{
  "n_layer": 16,
  "n_head": 3,
  "n_kv_head": 1,
  "d_mlp": 448,
  "norm_eps": 1e-06,
  "rope_fraction": 0.25,
  "attn_scale": 0.177,
  "tie_embeddings": false,
  "lr_mult_qkv": 0.7,
  "lr_head": 0.0052,
  "warmup_steps": 122,
  "schedule": "wsd",
  "decay_shape": "linear",
  "batch_tokens": [8192, 16384, 24576],
  "steps": 6289
}
Each number is 500 + 50 x the weight over its row's rms, rounded and kept within 0 to 999. Layers, rows and columns count from 0. Numbers have three digits each. The size before them is the row's rms in percent of the matrix's.

# layer 3 MLP down (transposed), 448x128, rms 0.145, rows 284-309, columns 0-127
097:553479468545534513523516464445474495454495486490532519515502488547496449580522502505541522538556483400571458470573505581507544458470490485564516486438453506616502486468476532444507534465462384542440478547513449471547498456533488501486402543498590506364461410559524452423474444439548523517494641557482501544543456452431414488531487446369487450415505456504521604517464464463619534576485
090:497471441403515522535474526483411532507602430587486489529534463564528527449464554420605558520501471478472436452456441545478499560459397539507509533479476495493514444528503499466560500561530455549412523478465464528606420530431458393480552422490574431466482606479453425511504537510489457458568535485435493597485491450560533426459461459479513437537462470512416533408473536585570499413481
093:593545497491505562569517432550506397459509634533526496598453474543532550509569475477455524461558515576526455476592512494536474498507542610522532531544478561556499465459510470509476459439419458596475456563513498638471474444546545571478457509468416485507537502458561531425541528408440449481565499607441453512510428527543600502530488578604419510481469466528508458472519529502541524464477
103:412523526460501496496533494494543491583516497438548445549449430484516497428470566473500484461505455488540561482478523433467472524429496544414568649482445568534487518498509561513556584434498350547585483426445528549503522450507587463478463517629521492418430480492556406518492613538524480441496509460470467535517542533497488388527521458508450505453545425511586479506486459480527599527427
106:508535533538415482536458524570492475426530482504438536524478467530563548535514567454545467453433462431395497542388581558472493426484534476504490453527469408449450456528434474581436567476439389511482563475540527532452558539507518477510548440520608470490503482485460607516473406486450454537509488512397476399471484520562585489506561491575393447548468536483572530412452452521530465560464
109:617458507612579416490467506494537385406543520509483421450538486479492575417539542517535489471487444523445569504490471597462533547448547518500495522500503464473508433523499498481490446552484484521466507413479435414550474449536517493520446544540516519530546454498428503534481472470599462523457608559465458487492397537529474524535569439582568593531435353507454436477582484557499442445478
101:542451465537545465472447599466500508544429532492533445513470462486491465593517503418445482524630463540567399529506460577496437515577466502485475450530475519606507524534559440448519555577476443432476561511472468548475464379536550489566505562513431490550540461465515562564534532408550420432502542593488562482430459524392525443538531460422575501518444453585453524475509533525543545536456
112:458451504465449496578475476490517498490486555520542629559487463478447418475402462529471416445472407468594415499476483567497423510529538489503497464532435435515459478506586435527430505469460447506470385428497490433444406409438415459477513519487426389549530545450543538429502588498553510526497453533511549505507495573511595442493475443475489480458494514571569552470469414478488407508542
106:590490494483443440560479465461455500496482514484590554483401520435451491475532585476518486553432495510414556516504536416475507483546529455457460591515538542550538518467439475421485483593528504497522488387454538489508465498497553494473557457539531444399367485484496397649407456473456558510503596517454503559499573485420573454441535529590470485501519514473515462515557436519569586517503
098:467534491483521547515520506451555524422467532473575411516452432442427487514496468459510517538410567484526432531520541473449454510579470384390523473527520548477566479461485540420475399491424625450557491595497378493484551586444525466549485524561489448470560496478504500600441564491493532504433490578453571451507468524471489439503510585518528460564455513577373467542506473481463492556463
099:534439537530614507559444515426459498549536477438517649397488493556514416514437491427509533472555432569401569504506625472469556421510571565522463490490491430495495524444567491556510461523466523515483519447492469575487467544460551541506490533543471429473529497444542374498590404513530548436532521520473498512492547512442476557509424468610562428496467464499449483551432485526539515424495
097:530562500608437509508410509544529477501442463442579482460463548474527464443540495472578512420511569481573469568512530492486436398593424523487569541529481589529484458640488504537514549499565398500424415627409459478467479545513489422483507496574515532471584493497433600507450539529547507498588520532436485554402545533526565527516496497515549480561514441508492489528525454468497518510423
092:453508539493438555545464553499536453451558509542497535486460497418418532496409471553451461523489482429451505521586473450597583494474487419621478433532460483503556543516432497480504443573488554507514490351462578507392492481553538396416480529454538556502565520463414472503440483567465447561449459513537516514515494637443522466471509541464472473416516465492536452522535602542563540511528
103:521469441534587469535475511445583450486471390512509478461507521564483422387483447520509404488452492448474523538549498493521551595570434570395457548515490461608579586510549539429508472428471445497553464491466587432373460538495469517486564512481516549519498503425417475501605455490560554515608517491551502515447490523569478516465474529531546496524512560553545520505569434436582496496557
103:531431568512490609515531495479514491435502493439456549485465466500487439494357538438563528445499487578594538491491447403490549544499443465458571528489423473502439471488463462500501532489474488506513508519574475537496465377462492447451452503561461567555467457618500538544473510462473499536506516479598483590546444581522453535423572392409522462422479443557525601579460467545513494545422
089:480464516535507560457487490459483499545518458516505491505490444535457429535465413492447486610513480496508421538554539517477506398489518436510547508560557571597499550483481477530553528442619472539469556494484548453541514463417530548490393565419372362534515507560546447481489365383476424491504541535589519536508532468478492526453454519448593548480531473498419483571452482564556508484521
114:571530581541517519575492503473534495528477564460469508480481502491500511567379539404520545507526464554592398560501592601528485484442576537504523477406482512450517526581436518438533563602463513512488476472465509455497562458462580557575463468324475461485518490470491480561488531496618468474490524493500483565427472555522537500506578463471449461508545570536519440586491376460471522513497
109:490582552475443532558555445558489439555492485518496578566481523484470481481509434484440413469495547492535454587523535437512517578489471494462481444473488508461495618463447474426555456631431522326529566495514422508443538465566607495503480429458425555485551412495487472467498482531489564454535500546513420473546524563471550603457482415409489523498500444529501494461538443538522517513408
089:522499554540525506532569503433513468508510501400443482556465419581499463564516509470491467488474569526537411614527458550553436439494517382412510454457450517563485465549555515451467507486503490479519529537456547576415576511521444498451503607536455469460479398446496456566381542468529494455474493687560523484537497518506467481474550507508513496515546489493440482516394488426469556560408
098:485554433474542526590461490502457535505543488531462573463462497520515594584541547533578432425501404516510515562496481512564426563408444470601512526499518514527501526490535466555485463585476492526440539486430583546520522497432533422512422577610524453401506528488530502533602617563494555519451516415470545441559521458428464489488503466599505493478470534511546466382518544506522456549413
091:514552548542504478476522500461537509474439475536439588558472464539507492505542551525487420415497518465441503517603555554491547490481531462599434375550337495522472550456472491521525524562467401458444419541470529456489452575438507538473454664592492577508497466480533519475541478481531459586536597496469471467472530518477569433467534501521595431523462525445579500465539500444517501563535
090:469589498553504550455477455488413479458551417464474545554492441502501441509533495517574456481488545469440479579533402360612506437555505492515531454451555480401505537477487560501459404415464491500566541522439518507524399531413511501471490422442481544539464572557544393532541530542474409538604504487521511440411526525540488481531472511473511523516542433537451419544549514397472568487527
100:479508488483464440476377558492455479494491504435527457530459414556563518549509558505337410575463510483534495447600463506525523567474551416598573526463494413479552538504492465500521509498595524578519429427486497502539537514420459467541403513481518525524582489501458472517443527466518423596463394458529502566606587506496568515476463455482481537444472559495513503604437519509491509449474
089:504517534510517447518515531463480426581471543495441455521503404528497479406475528514500498544523495504565527575588506443541543526486501451448529604521433502519494456522476428545479512520462446539428581480494538464568460474527517598414560551504552552501489522485518503411361501442443472575547368484527503569572557520510629529507508541605506637508517482439529472514453558561492582450456
092:553449514561432517504470455510452541453504529609469576585466456475448511439544446511542490545446478464538435480482519547461455492514529488539513521599483513535616545514484426524551549485538433582389415581466500410541497382484422505476499490553506401512462494474577454516567532545565524462439535446545493573550547420474528460448540382529531475411460477426450480504518484460599496457460
094:501496495511477523471482467497516469486546565458503443555506438469529460462502524521467450506499440556561502520589440584521522544416592499449444448530617443509500521571493523537476457429467434530562606447419461571463540435586510487476465488513416493398463484474427534430439583589464538485571399524628445480416516418503491487468469529519533552484540491533449536515388517412492556521556
# layer 3 MLP up, 448x128, rms 0.289, rows 285-309, columns 0-127
087:400458511454503389450610507417541494520426441525464452436581522534551424460488429488462538523602540554524568552589541469479515547429494525543504474545532468554443540523502521498430524506424545525506432528514537541504434542461584518475498405474456466508482505522570468526519469477432366506481531467525542499494554589585509405533512488586554530497472523479497635403515490490438529451436
094:486571498498405468483535521520525524525472406533548439371508535566425510460539413492432462554411521536583409447469516527464549497470543502454597313465416487422503510551565565524528516554453506454553488529511461450412505540452515456577511519523554574500443528430520469493516545528532511494484443464519533492552544554541459533461390495462533485453437569514511463499498494540597490589520
105:525493606531501446524533483568439481523602479509537589445438459510562509473539485458447550438516520538512377418442549566571526501511454586529522498504476476445565543474436489461436459490430498502432488505527514479433508456457539489533476566539441460592654523538506523590481568523504514575521543544438446537492572576465480524533571518458496460470545515527413487476537635530456419408520
108:533458495493461563499510602546547475509470468454411498450539537492416507520388486440453525465522480456473479540526610533488476488530509539472575541507478520534565428513365582553496502401497598520455502580536457463526553443598540519480514437658564555561521531449427575513446505486429497483455493466401447575528486517562490524549568489509488521444488547479472424514549551484443490594521
111:505547459572472478454359557478467524438509471465471534547554558482511578491447521548575481558438479522464487446507508564487444529567550555608491572518542511463464496481542494581495427606540446498472442543559432617495456534427445440468463477505543437525472426560438548439529529423559567535519534527493587557451492529450491492454488514556392587488470475482444517491525459462555435410415
110:554473493425500509491539493493528371428457439405522512458498488514562459521536500417587538517506576466534524510483426522478499466540525566488508433554493482575415501455492468529446514583524587481474516440562532488486480455387509497484500563494494490413472557452455534585474519459534434464451470577530483472461462626464479498565605379405567505583495445470446476435486585542556543485414
115:564474479613462452548554555574484510480416514447520584504451595498500431505455401507474458490446470378505456475513501601564416560500513554471488427518501530559516482379539462525435408495459536477495482536607567473542490449495520534455549462487468522393469397485466466556590543437572472510488447568494508529441507501445542508477481482472535553456412493511484434564495506448560446451578
107:544449486527472422534400497540476473429462431484582481475415499431432385431524545421471508553483470481448520595465517475537528475477467555497501575513490481576519516479525536542472594504567454537512508509497466505484501509451595514498551483571576603567393537487409463575507489474526536501478401486376571526529614509431547489455494437520565426498570509502435472433510535441547463483567
094:570548517501413425471475555452463491519579424527563513456481498467459564535534554420478447482580538489537561481469420556512408505555549590506505503494432550473493519544528532520438432507537551574521484578525424524432611516575470511501433469441480465540537525478504426531560425517515497501495471546578455386511482508449504500488479451505479435482360397476444402497531516618585552488479
095:548466491451489615510564580465506452443446507492499546497423539549528496491503513525525427497478494491475561473382461595553568553504488501568406433489550546487484436483511457544519441513365507450521613490480461507520464510476497473546427432532527411445404530479477499525499479512513519508473520522523503467438479597472497629558540457470496500571516441487544468633501651601498542495534
099:383462535592439483475486562522522482451554383465546521484473561418462483517514531482518497417523473542522391447508535594386469558486484581478464572481491569525571454526569562454534484564473575496544405556483536409475488543516533406542406503532540488477594480549486544564558532537559481518502526561514546452529507592416447449490488444566467562474458555514505434577530511532535505549475
099:472421523566454456480549549514473504422555434486457480546537554482510469511476464532482417478478476564378524533496517441503557476497591351531538476562519531513464524427507522499481518394564508567524527472449464547460539525487534509497500576374517578553487480477604513488595544456442491527491519448462481459441507433415600498479499491417504441545504508463586501456548477535596556358536
104:564548604410477563451443501527478466589437501529559491442440430571512613527502436567501367600433555465492489505554440479531479532449535591512488551433488510440561363565528464546550540527502433506485491537450468559537453425483528513455498449502490525524564438454481547453414547552568520574492559474489532541435492557490486527487498478565571441457542535528602471518561526484483550506487
104:509525530428502523578492453538463474464504516483487447464524502601465506502460492444359458508548549633555499478468489547490572534471556459510443424497449452441499533540527576490380548464472537508555469510553463422484462482492523535588489499403406514548567533533542505297443535444557493491448469447459506586575530448523480550546448472552472509467507462536570523564537503520475447560478
099:452497410583406450486486499554527484591482385523423515512529468499454525515451473459463448603461547612598492535452490548583588446502536536557513612519565528498466591414519411454571447459506558549554552511446513448472497406542474514486535520447456493461451480551524520403488440538570448504476467508531562491522565523560492531483520533442481555457433490490473538593497524548451449425465
110:532480488501487500408571553414536447505425458508441427470485510493412511455483525440479477440514502449476501474509478506525507542383435499436426531508463559444468466538441557451562504585456424509614450513522494529540527445444508502489580466491447538483498444490542586433504459490519511538501503540485544518587394477632406474590525467575453475437536514564614566537548387527443477453471
107:549587499489531534429581586580453522450487401432524529451452560462472422522518493450451514527470494530456401537504481554508572524461563573441417433562503400484617490537543548513502501475424415468592532536471550548533448515455409467512504599451553486528474440477445470586499532533483425472478481408581485460508489484528433541568525491498495600516506520513507455452485518421550548437582
097:460544478437411415535424507505462441539463461381466498514470476470449486510524505438476521534503418563524418549441512580454585511516557514549467531526439582431495516524530471467560526511455505569522512575472412566389659460483431574603515542577463483480530496567490507464495486474452488492439545573585542548508475495554438445473485442469526441583461406566535530532459490463465488512445
099:570465470456469587492570488405481461484513500476433445479447519461480499451453519500624567516410553508435636556565499426481556541460502560496414568589566576441564472524466520541422499455510533452579479481498425514576575540531474617490491511461589530507474580509535486501485481464592490440527508489516424503525502505569484389535559466475446505508496513483543433447507432452556555440536
086:529514516582415529538531547452438513579492519537571581479536545606488520462534483486486488445496523474515537484483589564392495547544527554469537538506579521506481635528578455452537533410523445429548441560449546579516487543390484554467476569552564524425497504492559522470481475454543534498612514536504511457425524575492546440519632533546544543462553459567580474466519515568567536524486
090:416498441476429560428489466447567491485509417551564461492491523416594414507424459523479455414449437589488501561551496498413460551483481433520529494467526485596455479470428509440482575496580493436518419538499436430479506464536414448494454487457452466553441618490477557472444398476497539434474528408573540564439535513478487520440546564464495566507491530430564510443539483495415482532528
099:481424548420588514556402516495465439440613451476471369507443501572485539475509482468517408543456441508512525458524560540478523458484551509498563492508464444468491457428446476599458470467578515544509529525492548490531545367525481497453616508498436573484510521466465539541531452534548609570482587471488524433569462519537595500471504563547541611517490526425522520472524442588525517477444
086:574540476533533446529488507550472443471507397542523420493525495474477510413573406492459482496480495548558482526438536595468411508530551426539533583524503456601435500449459498541537517493511433616483590537563579400511546481496495526475462479473442587532536498553539509548445580524489512647467469460581521556557481417481485546556459508427531469555414544555590477484454499549434490476530
103:390484555481562545521545459459453456563490496571492489461514592483413480551475516531465532510530500526525534520449499524534438438421500447502448554492461537456553579447468488558489548457468537504496533518532592498545503434455456595489524516547447496487441446548456442341589538593462508463548589519398538485550605443504478461526599370515519454516521406502498453522511562445435543450503
091:572426498521510480440457411512536503617500493510486452541477506341505475457472543501458477565485425469469525586540493510527539571451623493495547406498487453526485501576428469528523547421559535545476595538519497543365599458490456449522511492472490509459498499563528469591594576492489532594480469560535498500495515561537471497452452524444480413493410449510500521564501489519613442488547